{
  "n_layer": 16,
  "d_model": 128,
  "n_head": 2,
  "n_kv_head": 1,
  "head_dim": 64,
  "d_mlp": 320,
  "vocab_size": 820,
  "activation": "reglu",
  "norm": "layernorm",
  "norm_place": "pre",
  "norm_eps": 1e-06,
  "positions": "rope",
  "rope_base": 4380.0,
  "rope_fraction": 0.25,
  "qk_norm": false,
  "attn_scale": 0.125,
  "bias": "none",
  "tie_embeddings": true,
  "parallel_block": true,
  "init": "uniform",
  "init_std_qkv": 0.0322,
  "init_std_o": 0.0322,
  "init_std_up": 0.0322,
  "init_std_down": 0.0,
  "optimizer": "adamw",
  "lr": 0.00189,
  "beta1": 0.95,
  "beta2": 0.95,
  "weight_decay": 0.12,
  "lr_head": 0.00885,
  "grad_clip": 1.0,
  "warmup_steps": 442,
  "schedule": "cos",
  "final_lr_fraction": 0.03,
  "batch_tokens": 16384,
  "seq_len": 256,
  "doc_mask": false,
  "train_tokens": 122200000,
  "steps": 7459,
  "dataset": "wikipedia_en"
}
Each number is 128 + 24 x the weight over its row's rms, rounded and kept within 0 to 255. Layers, rows and columns count from 0. Numbers have three digits each. The size before them is the row's rms in percent of the matrix's.

# layer 12 attention query, 128x128, rms 0.0714, rows 0-127, columns 0-63
069:115151115137070120129077083141085126187099135106149157109135071134135118112119134145123162143146155082154137107056143135143143127156130086120119157142112159130118145133134119074105132105150095
061:113117112096125123114124128115125141135104127120144105160186082101143140162152126144151114127139118150108181151159087135157071047135109159139107088088106111142118126115129113120159146139173107
080:180134134151170163121082118174102133151141100124121131134123106154125106102119130122110147146106186123149152101144145079173083166127122080171160138134146143085114092123122163124082145143090113
075:127111131125099098140209185124138136137131105140153074123113128096170150128169149139126140169143125114161177141106099092090111095141127143151109115132125126149128115141103081159154132101150139
065:126107120113135103074173108153155131172150111143101090116074132085152147125130088115113131133135137111131073136112101130146174105112143163097129136137167135110104090169099125128146120090152145
079:108115117121200129099153097100110131172154101098149131133131134143102148142121163154111082148142127115109124131122131146121157114102150136113097074142135135133091108127112135157123128147133141
095:126088137142170069082153126123123124163162075138148101111114124112129130125107125099092116124124164094189085151116115130142159121119170145099103151161116167107115100139111152126134121121126163
116:113080148125170107129120123116127134156134110124141130119133132118099125129104151173092061123108135093138168142132134141138140090122121109131094088141143166085129139123138118162110130140114185
168:100146097144120117046128140173109128132140109127139107126110137170193108113112106068145148134145128149152075159118117122154145190186157134124133147111131090123103106140087121093120136097146117
120:137114173151151094189105143102138122137141144136135146135146104097087133116139148192081083110123163102142172127124148137087130069080128098122091105138138181122144139099165105164110108162137151
103:135145105159119127125091161171070118135146103106136148113086122160137132113147158132117082124112147190081096141106148122116140143160141105128137126112154125113124129120152082081090116155160132
089:143102119111164152132127101089168149153128145144096132117135116151082134156117139156112142160109139084128120100155100138120106112060111131114119085143108124122142143091111180153164128144118161
120:117090122112142105110141119131117097126125113143143109151136113125163150129150107118131097130133164124105126192136160145130185124090127136151158117101184134107134104101126139152116149119107120
108:151127132173119154143110091108172149135147120156138087121166105132137114173111065152131108099107154143110124110155187104139135096095116127101158151114099139088172138101146146136125124094165130
087:140124145138122144131185100058156133108123146173131129139146115102101156178107114142106152152117118098121091073145134156151137081079136153082172161171124096162143126115121184172154120142104144
092:144114139145115101133148112168207054112157119129126099105129162095131159153119092145133106147147093137113125141159189104145097107086156099132169127115121136139129146127068115165132137115143127
091:141101141128122150144116091149128106140126145092127115126135110122144114097140119133132128101120145144136140137154151133125129102151099079161127108116131182134135126174151110147094142123117112
096:110122115149106098167137136154137092156154139136123147115126100121085134114103141130114146167151128154137161148134137142138125147078139119118113112135115112134096184148109126136120083151106099
096:166153128094132142165098135105077118123073143077108138149144086145095124133126143129152137158111163129140111119106122116119118202148112104124138122089130150138170116102147123080109146147141138
113:130124163122112136151101158126099096079111094140100122148130116113122148137164147139129114113144128140111138197087178134113101123110142128114131136114177150133135114094142103110100159145093086
110:138142129148123130128144136150141139101146164113116134110126125135132107132121145113140140101130091136177104085149104151130071128170145122129140123177099099162103146127131113109125129122130071
096:094156135088105156116127185101119125153118119101103146126123104117153119115120165126163129161147097100104125172123123122056127146171113153144120099104140101157117155110156129116125168129133094
108:094131159142105074141108126155161086173131158158140143161084115138111176123105129156108144148141128125151166159160168151149104083096115094141129159158126138112136146108097138155106108106120112
095:138142133144091152121109143163110106129121120107106106156124156109130134150102128136170105088155115158111131113105185106107117159156116128142176110108123119117131158119132080119118118100109091
116:161128109121129116149175107074190091114110162089127099128144129106117105131154114115137168131126132087096094130125126128129131152092169144124169162111154133136150129103116125131142123104164145
097:093120133137084135145128126139202132151130141178139116127124139155170122109140068157134163101143094127126151124174129111134103110101101107159127155145105130128130142097133130119104118106134128
111:130189126078126131109116165127081158136112144091128111132128107142139153113110144117162104147143116111138137126110096091068136165189128088149117094082074114144101137112143086119143167129154115
087:177125108090149149133139101120081180063108117089115130133101116125103098126141142109093151146141153097165110155141108134110147173114121160127100122127151117112106109119132151128160151129125115
100:116117126158156113121099120144154145129167120178138118115131141139142133158117136140125097120152132136118113135152139145142090068084121113110095130142138126087124104121128087154138097095121169
107:149138099152160144125136110138119137156146157142135129100156138201131084131129122108166122123114147128156078111144096132163145158120126150103169118144080091162144122114101168108143144120141121
100:111106112153140167128116103101128121119133118126114163106127142113110087153123159135105153110115132158127135051085113140173115121089116157110099108125158126115158110153166149150131096137128152
106:113126136113068164153133127104147091148136095121088138116118074078144145121152144166139150120128120117090154140113146104093112097141081142138127125117142145135155145097151080115121135156116125
097:106166138154137095104148110081130193126117125141115080116154139100145148107110108133123099170111099111144129080128106089119181091140133155120117120122099112173094119129151105172175135131149150
112:123115124131141127158162125122095089151135109102151147121104147099097134076144122122120117123124149124102107187135145121112173118107103133103122122143127142127115097145101083139099118153106142
094:120122138118112143108080151167090140083094103131160115130083146159180135101140123147132117082147098153113160132105151132141104125175144135140122159110135133123129142152149129093111113125113096
097:107122133123125161106109152166087123102120087132122142144091180138115112077120171093147158109130102149093114126094148145130121191165127137154132143109150101116110133165162103087142121138126076
095:115163122119109161139127141119082126119097103094134159138125111112112094139126160132113159125122102146160128122110104123114119112174140129146155122106147136172128147151158128099135133126126099
094:133134155153121138164083120129129150093129097170161133115129128107115100128102112190125073107139103153108162117169195102142131076123125150118133129104132118107123180138145132155119084145103127
104:117138175155126113152104101088133121173128101145120128114123079115091171145125144182130104130113171142101139092108153107113143089093136127087123125119112144108134116099119119125120126179114179
104:157124163115127119138127096105130105070104155126170149151158114123122143144140134164144117110107126121171144116151103164146122106117141126150133149093113133124163129149136101141136102162120191
104:148154144131173086123142122095105132133115136106128121141165081133124121129147145105118131189086187104177114130127092137136151149151156119125101142103118114117112077120118139130123128159151162
099:131166118156109074107152147173127097095153170133180147143128156143113129109128124091138130096139115151194132163140122116157114130139127130140108162158076083125117135151108130140114103113127143
107:118119099069124160143119096133123081144119163109113121150108105150165119121162115133161169122121134131136118175132130108093154160136077085169129108082137124116112148105126097085129142099145116
106:135106104131125158155101097093120133113111146114110113153129125109122073113126154145117100130154146110128152134137101124138147140117108127140108120100172133151117134127147087115103168141089166
108:103157118116070203179103153094155119146120151128096148158141059138130120151107139143156186128114137137118142115125117130109150120141103120140135117097104088133170171095178150116141125150144102
114:141093101164157162085100125110132182131130112152105106122194123135153106158108091125136075144113164150086127125121119156173154116097146129108150129114136114111143114122102148162131161121124144
091:138109131122132113116133116082133122123104099137120130100145124121149105149121116181082129142077124146116157082098138121162162113109139140115133129121152137111146104146139186157156117130138133
094:133109133129111126156071144125122120095140119124144125136154128149161079096144137159144093101143131165150149141137135126107114147125149118176104137091146153139157155152160065083100145148148117
091:108085131107081167174120114075166134147113128141118113119178101131131115142122102176139128122125124100082163125140156141122150080071094134153138107113154164155168169098136139167095134162119130
101:110133136141130102126133121159183086125123103166137134115103133144170158118181095162108192093133108134096135140133122115138123110129111108149152147145137174146167124101129119135119115088163104
108:134156134149115122183120129067125143098105122089090128101137096133139161103147112157139144145133126125122139154154150103080147112146120140118094106122143114183133168117161078104087138163162146
103:131153132133098089154150140169091126134106103112159135125116059130092149124099120098107155130144159142155128161123144123149143110167141127129144115151107104118148103122119193123135139138117103
103:063107134162083140128118115108135102125112100145114115150138160086126112133108134091109156112121113129130082138092142167131114101131124133131175143122172142171154108142156088147178131149096103
101:119171130167116123069085140151099134123130084146128099120087146076138136139109155143138073124155103174142144116119147084104116140181124121135137109097101132100099118161143112109149109116106125
095:151141142130078158178125118090092123148120156103134150094150093141124114090150131166144168111115114133109154157128129136120112084143097070118124133097096145149142152126157108092139152111168107
106:113152084115144119095134155131100110104133124142135176144095133140112135118140130083138126158132140108131131192142119128106157192098113125114098141109120088137121101152078158125115157140133133
091:167165084099151162131111136169134120081141172123157149145125132178108129125179117118137121116125166123153154170139124118115154177122100086133085116122094120099123179110071131111117146126151130
097:117119131179132148144126122134129123131164083161140163137117076103073129160112131091110133109103165145099111120137157146163143104088148145059097148171119115113123105115106166141144133151108113
104:159102109165184133135148113107096143105116107114128102105153156120108148162109131143129063161125138109092119137112129139110130101088129175098095124135127097139108103127141105177137119155137178
099:149145094157176125071138147146074140154119106119124126123111137175145104147113140075119126131114162140138085129096105133152126187147159136111134133142112120111127092120109170112124145096124127
102:095135106121108132143116117147114122115113172129118143142090174142147140107150134084132205119145098124156090154107102145136117162146087108142138099124143122165136129110140118110141099108124102
107:131084151133145130119155079095112138124184124147143136091118156124103104156108185151117109117118123113109121066102092136154112101095124153112092151136117145134132129178137160127132086149092164
108:115145121132118140143140102154066124124162147143157149126159112158143097096118137151116171082122123130162147119135129161146130078159102098113106121111088124121151151178152163105152107112118119
105:136111119138143126119139104149136127165147111104138148120095158163088069100098143080123129112119145132117102093144099151129162175134122105109108096155122131112125085182094130126117144129107176
097:160074108123101101111114119144103112153055172090082113143106141157137117107135100135152124133116147112145160151129099120111144133132137144128119138135114120167160094113141066131108151127142129
113:114131113120115139157137169122143120125157148132146130121107160129103175157121130148105129122132090144093135125148111151112107137112140137122125138176099104139119164113114121133089113167191140
116:100148151167106142117154126113160098128100126167165125131110137126134118145117141155123143123147117146106126149122167092109070119116115150113165166094125132141142126100110142101130121103096087
118:120151152133144138145074092157114140176124116142106136137127125120132140138088096093098164138126109172121127127138120131122141130101129131102132132151116112131107124145116152166152149154146146
125:105165128181137143088082120148152124161154113143124112144115126147155105148092087107122174131122103184117136116147163150147113138114109132110134145135111083116080119131097149137154116107142100
122:146113132134166088116146148094109159133126143124101120110121124095102147153119153103143123141113178085164099095137103133148139112116142128121088119171115137143122113165129144142169140134146151
144:097133108150135173077106121129147121179177110146132103133157119147170121120111088094132165123113106201100124161137142144125123155131096129123159134136113084128100110130102131112133140109142095
084:137146125131159079101135128105135180144156135133123146132118123129120135124108119126108134131136162089196117122158102149152168095132128099144080138158132138143073083163147136165127130125113122
178:111140098146103189070125134161142116151146108137139102134123143153171115119116072095146144123124090192084116154139133119137120172146119135140173137110102088108120116127091123113121137092137101
106:132144164128140080174135185085131128107133135123104170125111114119091146124120163179117101147137175101173141137112132156107157068107132109117078135154139149154116136116157154160113131160128144
094:150125132148157110072131140146100196166152137133114103100145149164127111142133147138136119129132142153140118128095118126160098102119145125132087115142121128105107139134108135118173120111140072
095:096136142156161124140091147100147119175156119137140113136121124144126141136127115163121126137105165157095148121134154126147167119118113097124122062147110117144128127073116157141130107161117175
091:135106124117145141137133110140174075127095118134131134134149151120128158143133100114123103107141146099156120171124133120133125123077143131127132132129193165125098069095128146160102188111123115
087:125123148123082148150138100108153095129130147116151126141151090128145117175112124160173105084140134154114138105154143119138112072143121088135153119111072131109136148150150179107129138110129104
093:130128133142114120127119155120093190123098075156138122120109135094151134141114127138077142150152102190107114124123130081108131134114125157110147163120132082100131120114123146202086097132103131
102:112137155132128106190115109121129111111095065138143123121132128128138136125120129144138092110142118147114158114142179126124148089120138103149159141137132146149122124107164133172085163135105127
085:121112093096173122126096094154176081085178140153139117141121163129140095104130154100148145122101096125156101143143094132160115152119111128159098117135158142127124130114098138133174112098114154
107:113111161102149123164110099144143076108124129162125165147142112166116089090122097128137122130157111116115153156132086152134096124115138109131109148125157150113146156112135112104113144136135100
088:149122126150126148127125182122115163102143153097163125109163099118099128123140118141147158109123156136103128119128138126111095081153146126151135132092112096144149186138142101114102133135123100
091:136136124165129135085120165136104136096136099114100134103141155068136142140145129127128131098134109126108139163089185120151129117113113165127119115164163128166138142156136127120145161112084052
084:115104111121131125104124157142133172174157154140105132112141148132159119132108167109112135145103117111144104143140151152110131134119112112136142125137108060128127148129108129123116122113102096
092:123149102092083134105147187098133145157144114113073148156141119092144154131135132134115136165111117127104135178126127118072132135114104131109177113132114096171123153120144120153119170128120100
092:143129129137158068100122095126173152129151129141127131156103146137156125098116127149081153124142126118192135146182130119130136103113132134133154174130127181135115118103079123174115139108122127
082:127155160093094107132091180081150136175147154152107138203168084138129143140102154166158087099143135094122148150127140134084113100136121100138166100136119130159161147128161110119120167113152113
100:084118140126103120190156116119113109125118098133131103109115155105098129104179120135137103117095118161073121118149141099132140132102113153126149166126162145095126122109137102179121134123137114
101:127152147111083143132167156099154131102111132118112141130110076144161173112153083129168145133114125105092158128161151104089150114136157117141162141117104141139153109136180116081112105128103103
096:151166092088134108106108147111120126125164122159112114164147113105142150137128147120158099160084141114144141155162106143071129130134091126152160120127062109146128170123122108103182098119133157
088:108155148143152136176099103076075081147124131129124141126174085120109078169106139150116138139146188100138154139140172167115134100116109091103072107107151134142160135111130151130115137138127146
092:108148139147164122080127106093167146171164133147096146123121117130165127147115136173151167106133179119144145107135163123182082109111102102097116119142123161119130113128145131109174132094129079
101:087129166141090166122130155138104146133139140132146158080158101153113135139079089144156126118153156104116139131094126119137133117135170084131135108137102124156122148126165129101107150148110092
089:142101110159127150136125115122117111124079114096140139099096169121120137144107138129076108116165107175099142090093129167145128124106152138116101076167160109105127140142114163146092142138129175
092:110129175109083136127127131137154116152114080150056119140131091115122129143155133149148122126118121108066120121103162112118166114168164125114138099114137152147153099138141090162150180147114090
099:107152122130147099107127115100114171127129087137119138136135149101145145154107128131106043197094108118135142139145133102098186138114133152099128126132102124115104076109124101177154124185110168
093:124095134124116139117143087173125147165154113123113137144126164128110081113146115089109153133119114129150099132131068116138172192098111152112111152116138117110123136128096112138168163152156134
092:148124138096149103144114136137120110087100137135148123124114130141133116122143136128127071139137078096120140164102171152112156097147133141125108127143146173137136086148137124160112108157070165
100:136100162158172131133120161095113104115107121158143137107129137114107150148122136121143132166127115130084097141107146122095125153138135188080136117124150133136169083148136132112119109144121127
102:104121129118081154133130175120123117091092109129125140145137097130124115150083129117163138106118114108145147144100139148114124120155136123137147090092120105165140210184122140103118096128120101
099:121133155127150116166113084117108073124101115135126153113151143106096113111142144158102125128131086135139174144100150129143140082102122152104088106106183158157127134136136120192090123149132155
087:125158162165139101088093126168167172121161094133110130122109121119127142112134100164152114100135119120121142101112133117129132114156134074150140107108124140120109118121134089131133121151090102
091:147121126099153106121083138124195139084112139118126129151099158133140148128187118105170108111082105096154138136105141138130121143146106107144138138084149134132151137136086132141142097125126180
078:164121103161143103103139139195161144042107108135133124068081175133122128127161109104132123159140107155129123122093157113153125134158150160122109161129135119116104102135100120159114106111128121
075:142129116111087107113145143136077140116142193114159154116101180156114124119093137108120143127159117112172099147136114127145146154121155121110116209152110125087111118122137139099125087104143130
090:106124161121100163167103137087169104155128146107121111151166079138114120132130142162152112079128163100134155147143148129113110111137106063160143095123092131129153163117170127088117119147127113
100:098144107147117142105161130113143084080140136095136156144134154133119075145097123115156128142155104088151132112125147128111158145129161109143121093093149073138121151128138094141105132150112164
096:098114099119093171156131109100136090151145119132133118141141122076118113141102149143091107124103125142117124147161139145107150113089119157138164102140125129117134152102139127131110128150134158
085:133093105134154161125133125134155123140125114114128128121132149118137119148107115146111053123115118144124106127124052167167126154118147140120122117149137123108109129137132146155124155122109145
091:102094140154157141173099094067096099184089118118138142129177095125102127172111116140104102130106152133120146131126100131124134080111130116132114117105156154145173122099161147162083135145160164
096:118121104116125172145145144079123118126152181096138137116151123099124093129133133123159095098139129100132129132102107134130093105107118146158117114129146151110118126141170121067156161111129108
087:142112107116146141169128127101131083103152104115153125125158143084147171130133116132105137128108111165114160157125107087113148134088097124155127086135120144141125120104123114164120117155125140
097:133128118154125095126132115118153102149104155151098131131119144147123181158141119110107209138099137122125098164110111123156136148121134125170147147140188158119134130125097140171114128088172096
096:150100120054163160163150099161102142122103156120127164140118124157096091067147106147116111157138132124139122164088084117101146126124122143133097147104162123133104120117145124111109195141127144
111:158164158169088091140131131151127128088122162129154132126127114148136138144114117112135153152141143148141096116147177120127130080154116111120140126153065126119124139141125169144125083114122108
102:117099130118140129111156109108115110100138076150148130128130134091120123144086131094145137137095117088096116175136121129119157161109140153104152144138179121160122120152123136124125153140104076
108:126168138164127099068137149163154182143152128150098124117115154123105139158123156119151106143125117113135085110086126135137112148168141121126124107172120116126079122145103108145161155124124096
098:136141177108104134137102158114113151096131126130120140112111088102142122099164125160167159085121095162096145121127148100114127099173092112145108139111073127112166189147122095108145074121112103
087:132151092131130145104119147154084160097152115089120137094113141106113136132171114096122076131154144139114144170120105140127077170091143104091116156162110127134134123112123119107136138105137112
094:119132114128178126173089099102087093142142150108150126135178139139123126126165131126120103111121179133156150143144155153143147114079132103113096118152119151150114134100128158101110138141125142
108:113127120166135103118126092161154091121165080175127133109076123092122093122116131122140128101114127143102110111163151136165148152106135136104089118151122162101112081133115145134172125135121132
098:173131111112172114102124132104143112108115089174126106132112146119179133095135123149134123165127126158094142141087133128129140111121162106116117130113160111132112108114145088175132136132153127
104:136103133158161123111149134115113165177163130139118132100138110155117086141082135122145112142122150086129080109143094175149174135129164122119125142141120133142135118157166144112136137154106131
073:121110145137131105151130139114122099137142111164130122132061140139117165135099161128096138121142132122138089136130126119149172151108101159103116113135121118134125111122101148102136077123129168
084:155138162141087127102115169125117155125104132110148119104115135135104152116151123143136124125127100159116143093091092109150124121198121076148074101162096120116121117133148072111105103143123139
098:089135138119157143157089102110067137119168137110157112132147090158138107109101165140130127133152133132158138127160162123145097104149102112096103117103125135153163135158152164115130085135090149
093:124136140138162115121127105129108107165125103124113184158110114172107100121150103087150143157121142112137127109123098128103167175117146088107106115129125135160138092130118141117142144142123172